config.yaml
head_dim: 32
batch_tokens: [131072, 262144, 524288]
train_tokens: 903400000
Each number is 128 + 32 x the weight over its row's rms, rounded and kept within 0 to 255. Layers, rows and columns count from 0. Numbers have three digits each. The size before them is the row's rms in percent of the matrix's.

# layer 3 MLP up, 768x256, rms 0.145, rows 395-422, columns 0-255
120:146122122137134138119130140137169131178099122107139112189059136114110164091074139146137133092121176145150080114235129181120159149133104139171148139128107065103119187137065141071146217158199133148195156104093128146143132107101139166125109163089073134079155137113185117102081108153177162115089199125190115096161119130138169106159136134132108127113167162167120122091108113126160205139040169109152088131190157082133148107088150077139086087080092096149092088144201154155137163142115165122173125134149141109106152120097104097095107075148138099109135139151119128155134162116101121062125136142145125153154101125126154062125105160157103129179140130122129155127181087152108091128189121096113123137139143077145103118098117140135117168063069075146060113060124135104096149124152125
065:137097077060111087047161056132125153177066122143190142183091150201086196105166165095133112151101144099125105121110071137138078145097123128147101145155113096102116123110118169147117146162130136101180102149087124126150153123093087094116112149189128105137163107138128139159154105110186171132114111165135169043130154105080115095157163183179195132168105176159144113119117134181107177161125181144099106162104162099159128134144135170172128164123173123154096110152118150121137146095092172130102078132097067140135136187136148126122103133139142170145165120109116088106100062140132146158121127111118142163097076063156096120139105167095096170148113113116141128120133074128140192151151120136118093089131088140142108065101181036100108099140148137137222127148128194123156170091110083
117:081134157149119066130146155123107158128154080106101141090133093097145164196159147124117132108128137164069126129136138094143175106126150170059135148117116121141070136099129134161138113111117125105177148101161153148125101162077175155113099123113090138163116099184092110081176144137197139165109138099184141147170115116138127160099101100144105131136131143111124105141072144109101099193123161131115126136163153130134153120085133170151113123108090122114134124136149124148149157088186017121144083095111143090124150051155147148166164160163075146158103134076150200112125112150077111143135118094105095047129151105138148178106149189112062085148131087118109084182124155210115043137161009112158107109169122119134193141149127160147128228113102111159086123077166118128110118126117128
098:143118135084107083114106145061116123151092129137132196107101181097132226150134164162068131157134062126201143167114122099115080123129143098157088110111158072156152165153082134144070104124146112131171167135109110082151112102150118163152095130112120157123135155111190101096123135046138092133087089139075134124135167130053171065137108144130170137074160162102160159188162135141146146200127132172104148174074152094159154136101150119115139075147137071090100147138123142123135189108137116095127130114111154143105158173159197206149174127183124120121096144149130160104177145135079124094092208193202140139133140058105163117154123135102103115157144075125139096152186106127086103074122142118106124119134143121075120170116156072157092142076156132124123124155118096128113128104121088
101:047099167128087191118121108122091127087165106108094110078110097120162102181135118134190167155084125182132153159095113115157127151128147151159124115140147148161039164093140106097107118114168149181157096171138125123094187187150166083148124073153073169201108064154131135097108129144098134059134079119120131094142160186070149079166203150115140140095159129143149124113127115083124106054093129099166163115120159157132119107086035063096152089076118112169124165175158095147174137164105101147128102113114112137128109093078138124142144169147095108128159106169139117134097171184093158104165176080120099118160104136160148144157140163142065112133120147140126126201133154170131107131104131141136133148097149121186147148109126119104108118085142216100122057113116184127101160126124114
062:119139182143139062127137125155162129128121177094152113211097156173093088157142145133117121128114133129120116065074188121199122085107150171106086144172137151119109147111113189104167177130180182118061165093119087097164121156077116164107149150081116147128111178108098165154093133146073092118110167110138101112110149170105131084146098140150168090151213136089078123142149130174188111119121160143078170113156134193170187120118118115160108139137090151140135160135094107155169159133112140095104148087128025127115118143162122163109112105103132143140143155093118100143036116119156162113130143116126077119102156102126096105161115093083109098106126130138105179169063176071172155058129105123167093155179139093091115113173091087130127135183153135131059124196122125156142147129140178
119:122081135148105113167063122144134110148149102142088133142074097128116131154070144065094138048192051125097078085170156128108159083126152124143102135132148111087173164151111089144174150189168158147140118114134096113159158152132116171162097111149144190168146154128105106149181065136157134044106117137161081098114138092142127133107142102113060139132108138076134139133095172129183213176177081121107129216164151068105150160100098104189097153143141146107111102112162082154099142125138156073138098132114077114135180190215106138121120123100166121158118120128125137125119130095129143165115131059115148154109155156120121103149142157133127101111109065106102087096182136130099177148151117122138114105145077150087137122193163086113054125130119182120132190165160149130183122115091101
121:133122120161107181126126083064103102124167162094095154111109058141116123167099113138085058103111113113080120085144173122139128153128133110116127169148141156161145128109130067183123137195141169143132173095160204097107091114130104141117138124209191115123203104135151129168165101134128089144157180124123136132141108125127096201077073118124130127123135154119078191124177182110104156200122055102068100119057115121107084161138102177161133133114122116105121104115163168158146076106109082104128142158097139116163095122144069093080138146054148097107177159155150138147121150107126122105141148101145060149063191088122169144070184176118126128141165136146107136120182160064123120126151071105107109110095180124153157109155162163113133156132192173101129102156132128085173110114163115
073:087123106126148185099142156084128092156146116116134133100065195137160131123201144126135161145099145138122141144153113144115118150102178102147060075130115149214022124106118182188120135099090125123197127162166108152143086128117104199168061159160100157129109184130165104098216136134129198150102141124142142108155153175119160134133193126126102131156140108107152107057151096096105111074092145099088107072117153104111111153064095154073133115139129100154138143161067142173143144161091062089154114135086168074090080124150146128135100187149124118148119098210145149120180114097107129166110155109143187127174117103129134133181113152144161116098091122103086120104143146109111077097097144081138128091100141119140209115113086114140150126094089140111069132144126111110132162116122084
038:162204091119120107104126155109085109155156154160148098127123099109100119131118122104081163120143107061105149122172071195135124108192136113138080092084179077179093136111150143147152153109130146112089147112145122172114164136091122172102113117141098101157117117181085117153137087122100139070115118070172118169156228129144134100131146136071162107192168080198064102138138117164142142180098120114159137046170107113110066052100151143078151142168128100113166186117143107121137185181174153116178128126124069173132133123097066123111135119123059139210124156095086181121100166147127174106161158123140083128097137115117108128096122163104129077123174100113163129151119148182137168097156168112086132107173144114160185115152110124103137127124165094153095084163119150139136087138095164
082:159145157099145127035153175082115110138161161090086125109122114146131137116188111140124197081146123081161141131089085073144068144106076160087130129109076053131106097148145109135151128127118196135179156157141075132179156110112142119121132116118135132121104101112101117151105126129167126132137125093162157164123139210039181101104147138188173116177139168086118104101145109133105155131134173118142122102125130173153130198147066106148103129105148068156052134149154148183108115131169143097133158140134117081104162077101151097113138124111174122147139158163098159179083139180114123110138100154185163053118128117135106095107133061096105125184144089111160079103164093040108136110162127152175142077155097127170110090129115185152132128101189137114158063116167180122124182124125116
111:147126118178154158114176106092126137093111184078152144107080141132124089153104166160148150130119151110159132109101167090107119073122172118110119068150086152171125179093118100129155151084148110107174033152156109140193139097148100130189164172163150138089119101144146113101118086170103061086072115136162121158080133140151175142144153192168122174170180137107131081129102143126102099184137148121151182155130135103083137177153124146134082116125089149133165132128135149109126138103106111123249120127156114102151166193122127103083097187090107086124131100113153164167118183118118100150081118151140083067086114090116099075153133120172199155145161149179083121099128162080129118114123090125081100147175043076051120117124090083145118120127121108135116150130141189126079137150112116
105:096148068133140138081141145119127168117072196145153102130113113138138114140116094073091156093093163106125120171091133158114145084095117109085141155203160083159135155109127139207123127169094129144196129085134125122186112103079159154126145123112190191147096065168125061089146126097130120102129164094105121176115170154112121102095149191148133132147189106130088153134156138152154218169117175115112096092088138115140079157103144089130166169155103140136116136109178127178111141114140131150153036132136148143132146187066117107042118176138094164162071099133081094097136101134113153141134143142135160089110173140154200133127140067140132147133124180119124097097137052146099139113154101102130139156130130134056142117114138143081081150110139181120117126137098212170164141089090077
110:129176181127144124059121129101151175129144159137116088162192116111112159059121099085077126162113118140176121150156116135115097112089118092119125101070173147102167119144178133153117148135120149121193111105088185173139144120137156100204121170100152140112090093161131188148107166109072120096117088099161107121166069141128142192107114061145142095167134112119119137130178144165120141072076163107159066074124085047150097187074103129143098124150105127147071122149181099128155155101182108170166111107141094199149154124133138120162056158166159106100120115119149143104142140094120105138110181112134111180135074124120121136112141165150113067134127143100119086157093093130114144131180148098196123172047171111157121091115186098119181123080156170114125132135121108074177087109174100
064:131103094182143090066149107121155157167107082146106119123131083143137109093147100159160165135140147061128094161069138115144147170133142185171158109114143131108122105110096211109106169104172135122136083137100145118152136185178177151164170107146134153175113198107128201185090148177065118128111152107142102141129099094098131109098147156168151119183104144100133053129141132173191122152086100067134100155074108100104122145097095098176109153140107168086178105134139095147114137172160176053156155105097144157130125136128158151147160119144089105125139170111101140156100128126127127109126119156107153111077062129149120085127144144114201122141136100211073172088118112158117166075134163130134114186129038079119139112114143122081178073064165136084105119085116125123181174081120116
106:158124158177084130103160108094130103072149070088160182105111199107148157105137125133102149119103090091149190123088118143157104118138131156129083174155088053190099091092123121098121181135085157129114092131211113169180130122152153167142161123088151157099144114082140088133124066134150124137113080136153124141133174183144122140163139161192118142146121113136151099144076079191071158166135141055120106165076082171115121143113124095128103084141132109117137129129179097136079090133140108126197083132109184091132135119176110125116121142237102084134128086073171063098122187119135133074112107133147120153151102108102154196146137057140111133154150119142114110155121124124101209109164138165144108111165096133083192111127134161131122081069138178129087109100116173136102114128152155
065:040146149142143068104122095091173112134162171136192125143155101175199134158142179166142080159086070211098133183101189182123090154088156110118134112094094171113137094106153193130148087146142152111136140131104113099122109166165155165143048106103177152124168065073149167151084159147127095173164155146138087100128129204128116116094095124165172109160133102092136116152126110131114133131134143169111110168177101169129140166114066099061129159140087111104077092085095146129118128150104151163160112153103105116079093086083087108084182135158137154181066117141156173172147121092162062120116169119150118134139102164137143095158133138146127110103127189126101158084141143113091131129172063111166178145132095134080129080120102123110133079125162108098078124156130162141077143133144149
126:115111121148124189097113123148164149151055108118128156099104118165162179135087139097157175125163126124100169116127136103130136130138107159173134111091143132125118149147126099132203154126095114137106099056080150150167106113108092126165208160069146139131151058083204158125139119121125099098135143121128064082128114157136156151059159096119070063124148139183132131141150146111133080113156168097160172138124122128113131129118077128187083094124032217180168095092124116142188076161135084117103129124157116150092117168169106157141100109151129130065147106119132110133144165056101128155091090061142132130097079105073086134116104102118125189090208122178169127073114161109145091089104154223123155138129118110137164138167126119134197137139112152155108089111125165116167128129121138
110:129000113097101088158163150128153096094098111137170149054205146118151116110123190155135156111120174128116099121150116131093109101093084143134062112122114144114136124124129185102110092148087094059188162128147102136133081137122116123116139154145127145115152113129193110140190116140190143194099100147121112135164090137087089144166139141188048161124127215147117134095158112093116125111102158096102096152094172090070192114199138122186103160131201120106074105145114107109069142113146136121131108073113150088140158094143190167123142142163188121087125091131122094128168138169131151110137123113153144159149090143104147099145183116113189144157112107121124182124102098116104102110049106150130089103131121127147083191134114108163149151184144140148154142067147157098139133095108105
107:097120106124135094180148070155110077132099105135163159145083118175089019080025126129132091173095134142187084136126129094066154191107101171102106157152163129128126132162171159133188121102099147089171178098138107166118120118132082195110111097136125109110220124115111123130099097108122131122130137156137150127209107163144120114098129097126158135184218062120090159100083085139137133145145123122151085119123126102094162121144130135087146106174086120126095116131114036127093114073115130182115127079091123107141099109145146105155133147077160119153156177111140094148120140146163129078114135118156151163094146152152129134146086156145148085163133158108111158117137147171137103153102127108133202166196132163128111152167115108106196136147090095148149129149127235093141080163129148
089:137173124118085084073096102098125133148165145141129111100111104117077102135107104101145164146126137134133131103124119117140085122114144144120169109160142113147167096113122151177117116094113130117119132112131165120167099121079149140116094101153140061150067168090105098067118134162163091122093204156111113188051157088134114119147150114101158110145109234142096128127166176145099161121092166173095112129101209056216111105145124111139103106140117109069063094134124176089160121164155175143089130102125130158186118190128149140071159136142140190134079132216083157171094119151141170142130161120092067100143145099153125097057215141166110138157200172113152119139180088080147118103132088123118102134134130129161135132125124085112106121175079134149148068107127132158151198150110145
126:132122160089144147157166216149186151120109137082113143094148104117070076166118173140121156140130161086115138185189094125076128125117136087074093145121096102130155142099151072130193073087160149106153147162124130161153085142099077152126152203128147096096118141080170121127185211123149140081109140120140067171130152095110162116114076094086108134128139132165148098101168123130168077106086163110084056092088159057124127148112145119140112136070123100096118154131118157134147166135115161123112128116099126146209153093101141080141140099125129177127134178170137135110100136102155113165089159136157103108132112136096168153128152069114111125166135171106153160153128113121137113109136017143113115163171152211142083152148097054101136215177145122108167090166158138148111163118123106
104:143120116162138076125125157134154142105101102067149120098146136126154148101172134095189167131101152107165145153118091089105104109100141142182143112126127111087158149116153185101127129114170160141121109116131122126175127103105192095086119056160131105132078131104122162093122181091099164117113147156104138121099079175115104116126079100157131147113146181169128198180126159127121136158103140121093113127112177113158096068227152095124199091163127149173129062125129140101182085144116133184085190147067148175158105113109144152175143153107097073149112138077103129138155119176086140163064131086104112139103187067137073123093139096179139164127115119117172040075118066184127113149092103147148119058154158153141111120146107116124167127151135175175105085122144138231114117096127156
120:172116136096139143086064124093176095154147094128166172162143120152103125128128123126101114148139148137115162123104143149060163108066133127172121124139143115104198132095160169146114050138086138086125083129091104116188112119160165122146197119069145180136176147128173101070153119105116104148163155131172103145130106137155115131168088111084105111162134169137138107116145159153166115148130145125157182098078158103141181145056105152141131153156152030141101115156133182147156118138152124088180117123123155095078149133142087161151121155077105061068105150099113129144185076142128129100040132143134127174116113109094105121233102121060107122185150099107136152139147097078189119121092088141138132106139085161121133116181163105108053168144092087130180150114146156199089161127108092
126:125134160145099156109190197154114162096094096203165140111083139100068105087114167097088106195140145118199124140096150142149104132064141125101187107086150074151178101180167161175078147140120149133122101119096091166181105129126079113153107109158197116138128083070169108119125168131130145095061110112141118109099193159135184155072160140137148122115124167111158117094113150122120169164093102168130117118141122137120172115117084150179096143067148162123145118100100105126190169172113079136102122057126121185096148176096112162078094156029149190142160152119140153121117149129106108123104111192099102135119080105099104178062145131130161137167131151106117133101094123115144138170080165106115086138066116175142134116098092096119158156118181163134142163103130166097125074095146145
104:107120141155129096157117077122112122152048147152053130148108086084068134101104126116064154121171125126082114159148177203165099111093156139119135131134196136115089145103147101136182151178180141154106158117116149146123111118099115112107146148132160097108190144131166068177135161127085135095130125106150102115094136041090165114125152137157102061127124170156128164143197166144127187184079132103099167121089114121125152088142162151127163162100111083080104198116121129129132161086054192140128133146122098139165151155137092083114075131169138122091177086085101192170118079086129144194178117118175139136138196123113158120101153121084131129062102146142094125116148111160093123209133119093113110146157165127103100073097093097057158173149124133134122117101158155112166170121108159
074:121178127118164191165126132112174139081138123156182122108102169143160077122067122163152076165160157136137118154128133100081090085098166138093184113149155173136093146108124107157140130101093092078094110148096105080134120105091123165116189070137056081117114127079156145142174062099196153130059095139144128178113162183098091137141079174114090152117075169086188092094197120181125145177147106117123176099077126123117104182114112091173090079077125128161118117135113146177139095129131143120095134127069078115090165121113173097109142130114166122092120086148140137182075174141126179139102118099190118117200109112152135152130192147135114130123144192168110126164104113162185201104126104161088143167105146130097111105132165149146140126068128092150147111174091131088131128129138121
115:221152117074116151114102112202202167127157152108131147118093116112076121121085157145199056128105095104117175128135094134112128098113114148170140131144102140138123143160143165142134051138141131136119103213100149123112162147055081133133151094128117128126196105107183081152162132094138136130118165117071160123138137112120151118139171137096159132115102137131109123155124176077122058118031170073134157136113046100112140116094135121151096177095112177096116169140145101109151154106115116147123141203173134104041092132112122186129184041140151158112101137116138141107098145143144157141134088128139142162160168118129140114112167081094162153175102157120111156124119043113104085135096067129188092143154137154179085123166143125142175109118092162131155112129079164130080128117149177
# layer 3 MLP down (transposed), 768x256, rms 0.0451, rows 395-421, columns 0-255
107:123145103135113133152118128139079135056154139122135152070191126130130128158185120130105144136166102116121165128041136103094122106151137122121109110117121182137162057103176112186108078079059137121109091167181138104101140154142127109129162074133206163180113103175100131148150141114118104136133060131075136135117141109056096150100123070137149124148127127080129129170143123125091062144229093116104155130044123199134084131170110174132147172154173151119145136097079104111132098110145100108101125116087103150140117140135139170189142153083089174156117144106143113098068105171124141189124106095093117130104176167112076200134154084092165140097120144131119098113050136088179158132090120180161152144126104176128178119149107091112126122171160170114200131173124139137161130146080147
074:093071121168135145121195128089128188151105107121062154095158135066087115118139150128096108127125135088133092091097140153133109077123104170105108136100126087114101121104124146151122150058127106090209069076138205177142166125098070129157168119197136112102144068132149111139096105090132126115128145094142108162126104100211131082110079136204085085143130183167123111150190122059127133084081147152072081123130167085169157101127137147150176060145113106181092144188089115144072162099152126112114108189126129161121102134097133121120174117150058144181136158096156152172148158162166139138162108142163149135128157117131140143094101181127130131163159150068150116139119118135120121095130165155073110111117141098146151181151124109160056136170114125146124098187167149126117193123070121
100:168140088113132201126091108117172108125122173179166130150124140150127099082078131161090125111103095111174154149090117173107110181109117085180086092118136127101169136186142101104076151130101120152097101145072082108148169133139089132167171142130144131126161174067148162190059102133074142090146126178029117121065128175115138098152158099129139128131128099149112157103173116143156123092143125111106160096145099103129053154165145123098149126116166115139131181145118123099127097160068204138142173142132073164126081174132103123096068088102183127111124122146130060137150124110181180150139120167162152188112085137120127064152095062142146169117161128144113161087126109086130198151101244142087172129115124140122110119121119097122132033129153141130151129139096145094102118133136121
102:098133152157158156135187110226109131107196126107141094162172091169139036110108068091144114110149214137059126110120096121130169108142123159121145154149104155084107097115149147130153157109122148110096108114123180138142141154072112095086185152166119121133121105145101138141139110204131190131146183117174121109136098152179055162081193122135118106148113125174099104084070099133120118099109113069156132059179157173080093123169094156139121194098131172139142114150124109140104069150138160098134123130145056086144108112104058075106123127074127121127142128105112104171096117124178154141169047116072113145117105168125120115106150110167121152083112155118074149111092124111165151199133137132172161142123124128193157115133114160108151172183117128096134074089158122103130151148145171
102:162175070116194102120112149103167097193073138168149083144112140187118125113151120145111130114165118093132112079133163131125120080126121138109158121102140073102193110178106185177119153151090095098121179095129103162151073083105122185156173151097159114086143167129108138139154084120169117179137161141165120191082096083168113195070035078174116111162111117123105130114156175159114145178137142166097102145123120118114130173142179182132105162207085166126131096097084172096113087094156129110163127162141128159122112181176115109101103114083154147156078134082143148139181053081157094112120100147106184132076157084080107111089109098137130125110111156136160132091129089110110141119178126150131134122130119114063118113142113140176153124121090068131120193074107105142129063122098141
070:176160089141153145126120141078103070142108140178134160112145116128166152125069114182171153129159167123142180157138099104110138073115114112123120149132172161105148133152145077175062103119102067132186106153177138180101115157137168136154156132093140101156119048202113106102150108152127130154118134117120178134148108114126134168130154078115098118171038149081152111147160082068079137164109104116140127106075175071102158113121109143172123128140154089128111129099095159134064135106162122153139088112127207144132208138121121087148110141156149139146156115106142081082202097111112046185125108167136177090155120143147153126105085178137151109185044140119148144113145153165084117170098160177106148099090074137175121163086146127120137118119099158141112075051121153078132068119099135
112:111124106069147142116194146095084152073101155104151134147146148133163120081206108186164148174074193117128175157087099138152140146109123089102194138114132139143086145110162171120118097068086072123128126147143143146071113093106132112090121142144104060118164092119158171175085186118070126190158127120132131147153146135104154152126099154136190147140168157220118117132195100122073060090080176145138141069077115188129119108159155122091141109131120121136128169115046180090135102116141079176115171150191159106148086104041128070112096181160083105118118086116150088134127098145115122118184118158150102105140142119135141151101163124117118154134138183174106128169085130156144121114138108134100152165126124149160161153071159168136169116134118064114118084119082106128106151159151135
118:124125150120162127095098164177177177159077079161143138146109189124159136101119177154126206124166143128138077151111128135089091101107115121124095074134052127090132120169119130110087099080110103102114087156104103157116184149114144110171121139043076157140070159127112096101081155079127150096086070139162144115139138115138168083164181127121117127140112125130156067148095072113167126095134193166192133142203084154185145099100177106134132129181155148150123126111096084115150175121119205160108118105171092133093170143147140155153125127196114168162097061101122137115142144155101160108176060124087179088190106115145105112176122112154113089118113124111152112137072094166156134136095187148150145169139096151102086145077119130140120091160088066149122156146151143154055099138103137
092:118029143117103162122138143090131152146137134114158105090075143147081157121131119174089173140090115137130103111126063098115154086129158172146143111129137157154095127121172106092117220114144092128126125201138137146111116168113098120174106127134130130125162137157119085151138107114130123136101160111144199165066086145177137127080073124147117156177150068111171155088125178103162157111117154131100090077027127139093189093137134129141120117121072084152103124131101153195176186096119183088135118150109162093177150103118081105233143140129136124147113153168119129183120143159095150123147161126118094163135107072126121103132138089122108108102116101163117196175167169081132107113088176120059163105096128083108149134125101112073116165075130161175055146171144145112140180113068146
043:139208199108117047120102126158123091154170125075105079182070132168078139167108125087146105106132115170132108122107126144196144105164131169088086083148120138157160130132114174149167090147108153104113102120064157091136099111051154221156130139161095162132130223090090147161144118162110141160098108109150191143159157154161130117108114086099130141117178139078130158148141157129132159118124128118126125168151098134124099080169123142153087110110100159083090154169141212177179121137154098164097159156127103077123149091150154127151133117127105127184155168161117086102100112089111156159128135096165155138113137135131096122144111057106080159083174037140129106117131117157167173111138112056151150132120130165101082172157089171114087120120134095091089106150165085117157138080115076
089:087134212136085125143102125193118134109162127103152139096095112121101129101132119171172086150138082151156138139146113120088094093086172181166124094152126159149160107183108078139108134171120171151038174139094198125137134160066116165200069148135164113154128106138121150185151121104073166138095115140089148169133103099129146140076062152152113103105114168120150126149087096130178090137152128146108102160097167126119118077181127120152143094067148161171139139116165113108125164113163076133096148148117172101062100118107149093177162141045032150084161136144052127125172188119087103143120086070125153162140096134133167117174128079070141146070169130166113150116193162150102151142098158138155114149156117124092125108147155150196133116097118107077146130110140129128172106087130124
102:138143163087084123144122105240145093138133036159081106133131101098131130121137097119094151090180116157128154151155074149151130154124079122158123165108158057099170092183134131131085085152065184149088198147133146094087151147137164129060112081099089127179122153097119174180117128105143137147171158101096097107166127095076101160078118098104154101103103122155140195145133082128114155086095099129136112105131126161166102139091105134129179132154142114093076155133100101132103093188131141113004141109127168125085110075111094144200146104137084175131142137137138089129134087163140129120142163092138165169165125155163147165105130171113063095134079109112161157137136114126145128120160143131191158135097154171208125159154159166112142154151129140086142111092109089132183085117112153
111:164086209149119162153122139151144109123185030083089163141114172139098138129116161194159112172175110154134160113154116128128115154125166131126090099065117129101085092121137138079156167138141130099120140130102156164063115158183095109121120116111084076122172171080154202174110118125147129196133095127142106081122098121093164186126098076114138140136071099106155113086137141128119067114103136146128140148167116122102116090117142157131110101124156110093144131125082152076142099183086152112071193145126119079090126100187138136205159098088139119121161163133160139165116199125145120136124100145145117166124115092096104129149155196115109137094132097129144124172142205141151070130133142171106079116144126114141103142144131104164216099135136091131104152144118049068132146196148225
109:110118109131123141138163148142073061157104093138115148096116112139188109134161132179156105137164173117064128076109126161145179145129135130130109144174061074153119126150048143095131096155126081126080156152171121095115108162167052149079110077140124116140133155075147082139126097130201148148099127150095136112090201151153111101110121156103144141081177147136105082103110107120142118187203136152100129191104192181066142103137169156097134141128093103113107145161087153125090108121104164059074159114104141107097117156178100146126180080066102178138151157159085098168116147183167180136099066140129130066088169147145112091176115097110132155139168115123176143101186156097126132115106119183071123090191068126110172150119123169170148131122120111124122147106161121135089129155099171
071:128153170093159116176109095117111119106143149120117168128109136108126127107091179081107111152149121145182153150159127100115128126067136086127056138146115140142203107127150070119067094149093074127159170172140033090112122112114155075130119108176101121099134073144080102089095132166173150115180113133058115152096102171121114126103126155149124146094140127119130168135143152131142120112117131184072156122147099120124135100174160157158183087133145174119117144136130123186132122119164132125135073151068115109150136099180104123152109143082205133123083149148104096088116121106167128134130129139158132141181192091155073160167092107118065169230074171064096102137172105061124070124109150132136218105113129154141079088145160100128164136105093150130170123230115110141132102138157174
106:090129112089135097119095160107153124160146175149104127130158112141146105122118160125145118120183175138085068144164175153113150137085121054111145097114126214010126148199134141163128129115163086106144108128090152092113132091106117110124145137158130116149189183149106121110147157130140139117144178118140159138186141122136124150134137124091099124168125144073155119083120118083148111113096108126097147148153143135134206102081097168143178133067096123145120159078095162143186167134148107181121166109135095169068122165174132149105145123017140151108134158137132175214173087163152090129102148091105142031145098129160071049077135187101137119145104133105169122128126147134156078119151107130114097077097109100145082133072086100158110140151139126133169109130137121058174156150094094
074:225106170134153167149139161161166134124126157122105118072104143086150141106156115166077148130193124104186121066115112150141146122074110139111089140154167161162109152163130101099167130127060090118204186156119176115111172149086102105152131143121108148107143142099096158125179111161133180121113088082134134119183138122087169128153164143049081138176153123099093168085153139096054095091066191126115105111123127081127171098107146100150121160170068128151120135140136081133133132163085064111098149046162168157102186143090151119085095155140119099153155152093105127149122081159171114191186121092112105120146157056209162102096139140127154156109126175123120056139121102134144083119081106114104094127140134185135114197138116155136116131097101112151141133100116088098130119115094097
109:153130168121157078127148120087114097110180111155117133155134150089093081088186139206101076118085142133153097112142139128129140098116157097083120137153124114135152132110154157128060097158181184127171155203174119115114142132127135122070072126190090140111103167164078100117125097166115145156091100132156159150120135126104125114163109162134184189111140137048105136103090125137172184120099113157100086126143127127134113120113129126092176162110208068079084159172136140132072174063116145137164152123073141118170135095115137111109139151079128126192090142139132134126096112202145136119161152160147173093182182150167130106100137157169141078177048131069064126165119094137133174166167108059135091131140135140106106124081137128118068103099131098047161162093115087128079123159129115
092:106233124149133157075105124144104167153125129067133117209063120142121139118140080079127086157126065140162137139104130149131117173155182092091198133142128121129098146102124059162169172123176219169074118132134128110148149147135119127133154107143161109143116163141078158153062131099070116132147119110136124104117163137129169105074136130088193081133164024105148083151083158156146138154136091166152144096178104152190127158049132118067134116115063157161170115074125130137177103169110145103098170152164088117096116129144068115150131124111092120155142158139137128129122099117106125149102160104098113118106173114096119162120066116125070139070145165127119066150119157125149149138190134101155139153121140129107173054101139121105153092069111092102115134187118096170114139154158157
105:176124133171105156103125174147148167122170114125110116121150146108169240170245159143119143094129145111091174089159147165135091075163168086154122129130113115127095111089078129119093166143160084188074061148143108107141110145129148056142143170128129170183083142147142106118169165144099118125138123104098061127078130087120116148157139190106104115071065164133185107168159153115092128092137150149105145163132106181095093152100154097165156176106170137135153137127132221134129135183148104088123126191159120117142155150160122160109097113144089140110100081160108159072101110096109112162170138161118096084133141129092119118140130101101110143099110083133102084151098150106107145116156134178136060082061101116151174119100121150131079098126174151124097131126127051128122205092103116
103:107104115109164147084169101151137123119089119097126132135170140084127179142135062090188120108147122130158131101183098104133086134116144151108096164091109127077143143152122100125133067181107094196157126154093119094101151223092092076092117158114152084120110106188133134165106124115156125141185102126087161124111137116106188132121144110038061156127107136147126073079104111139127138175128125064089144097107120156096077137158141170130115171096153155170101114133134127131113157167095147094130153156120114148145142128147115152087100118121075156122205187092127085117102144163205139126092203143205133120136162122098165155160161133174150089184116128123076160120114136124107149079141170099075118145113178141170125124134081191153156085109125128117057087107160036149167144161181158
124:101140137137073109058130086111124124096185098178145098148100158073124160122160071123098121119144107127142115092077149120151145109143146184187119115139118159126098103168128144160071165172130106170134099126156102120111172121124151113193108111126133160140171091207115110130062032157132129185132138098104174112158104172145092140130143170181139108119099163078133160120137144174116191150136081128176163192167097171168137126139147124115140107192134166136156102135140093135124122145155095115147142114184158125057101105159126200097138148114131064133148110109101160149161181160079130073109095120116187140101153098110094071108093181125137141079124099136129083106099167132126141140113202120157137112098099080066137135101167173115157073055104106162092166088105086074179107132089144
124:091168111098098106110120122123079168150173123151117125113133158079125129214111081182082094088117069165100135065100136139144140132178186133105183155113087124103125141151121105110109112119147136125192162112159122111106135102094162096166051179094162172129128101119131169109177120163144083121127144095084134076170111139099150142159191153103127111117049110117102090110152151131138129139142101156193141095102159156116218136059115137164068112073137125087159132151126102080106160135111199120143075109177091158130166134114058188069169079125076200112118110111144079111105171094154156093170147141152100125108114133168121101138139124131088142186133131190134200126141189139109165072090154157113098177118118117127128115112170129080098152080160104112134156102156135107134131158139167
113:077143122161120133159164112181105143132103157122115144081104159114174142111132089133162160122106129114157081114150092104181126118190137127120137142125113153120076145161079101114116161100154108155132113101198174102079157129119149108114095132205094093116111132114090149162130130149164154086069127116078151122153107126126139152093154141178132149116153153134093136128100077132127160108144119095093082176182097110115036118152149131142149117101122211118161128079106104065114158084115110149084152145123117132163131105079160126150152087195138235168138133134161143098089210141120144140191131100117179096121142152148127114040159118190163133095128140129081129120160139158076143121186135140109105173128181117145125137041105096169167112075168165070077088129115106036169107108129166
110:139141136155156128165106085120133099129130157059089129129171131146173167161108090159145144070107097102065152137151071115113150103174108114169107165175097193104069129113088092106171132057126096140138137156150198088086136152146200126117147128087071166091123165228077151159144051151108111136190186125111163150166075107134058105196108127116128128135143110109092124167155120124151077114134131105134161141131142116128078142105131112088163110168089092150131138175112152116082085077140134105136102185127111066120112087153170086187137107220082068113142074168134088151128136168151123111134128089149167127123175140139152080190115143103104118098110116165146135108130106101126145091159119136160176137180113111110141146141165165131099107148097117119136102106138098132141202171093082
118:149130066149123119143074166118101136145177093090201159147051149206147106128152125147189070108188110084191103107160148150135105101125073158143147082120059127076178143137118189142057130057106111155174088113124129106089145122122182117155150090112105160169092091097120151125098095164168148120149186147108152100146131162175099130114171136149135143098121150125126140103097115129107151167128148153147060136152156174147142121137047113148077139141171162173112125142154166183120081163167115119113116108122154130133084113124131111098120130059135155119152196175084124142100167166118132059081147114092114135165072135147111156118099129112133128197148165142130140126150093100148106114146129149140163129111062076126086126206171120130177092089138109092109146095088097122075137156157062
134:118174074132121184182116134084143133130096167152154174107123204184125150107079099113100148139083129159116138095078162119132089101067112164111139085141205137134117126120125108156077098133146109149055144088167106089134059187142089077150146145136113112153142095132094054116141107111184122162089121123150160111156123076158054154129071166109161196109084097086170174113167109134141175134186141124090137142136164105121087145106115139090108104096138157137188115063104163173151076139137168084128124147114123099130140101114167116103135103143236159141095085188112102129087123158129164160152160111128091152172129135159146166110148112096133164104063174175134186193122130134138119130173110141094118128084125093155158094180088112106120116123126089150106143195111145120110116101073151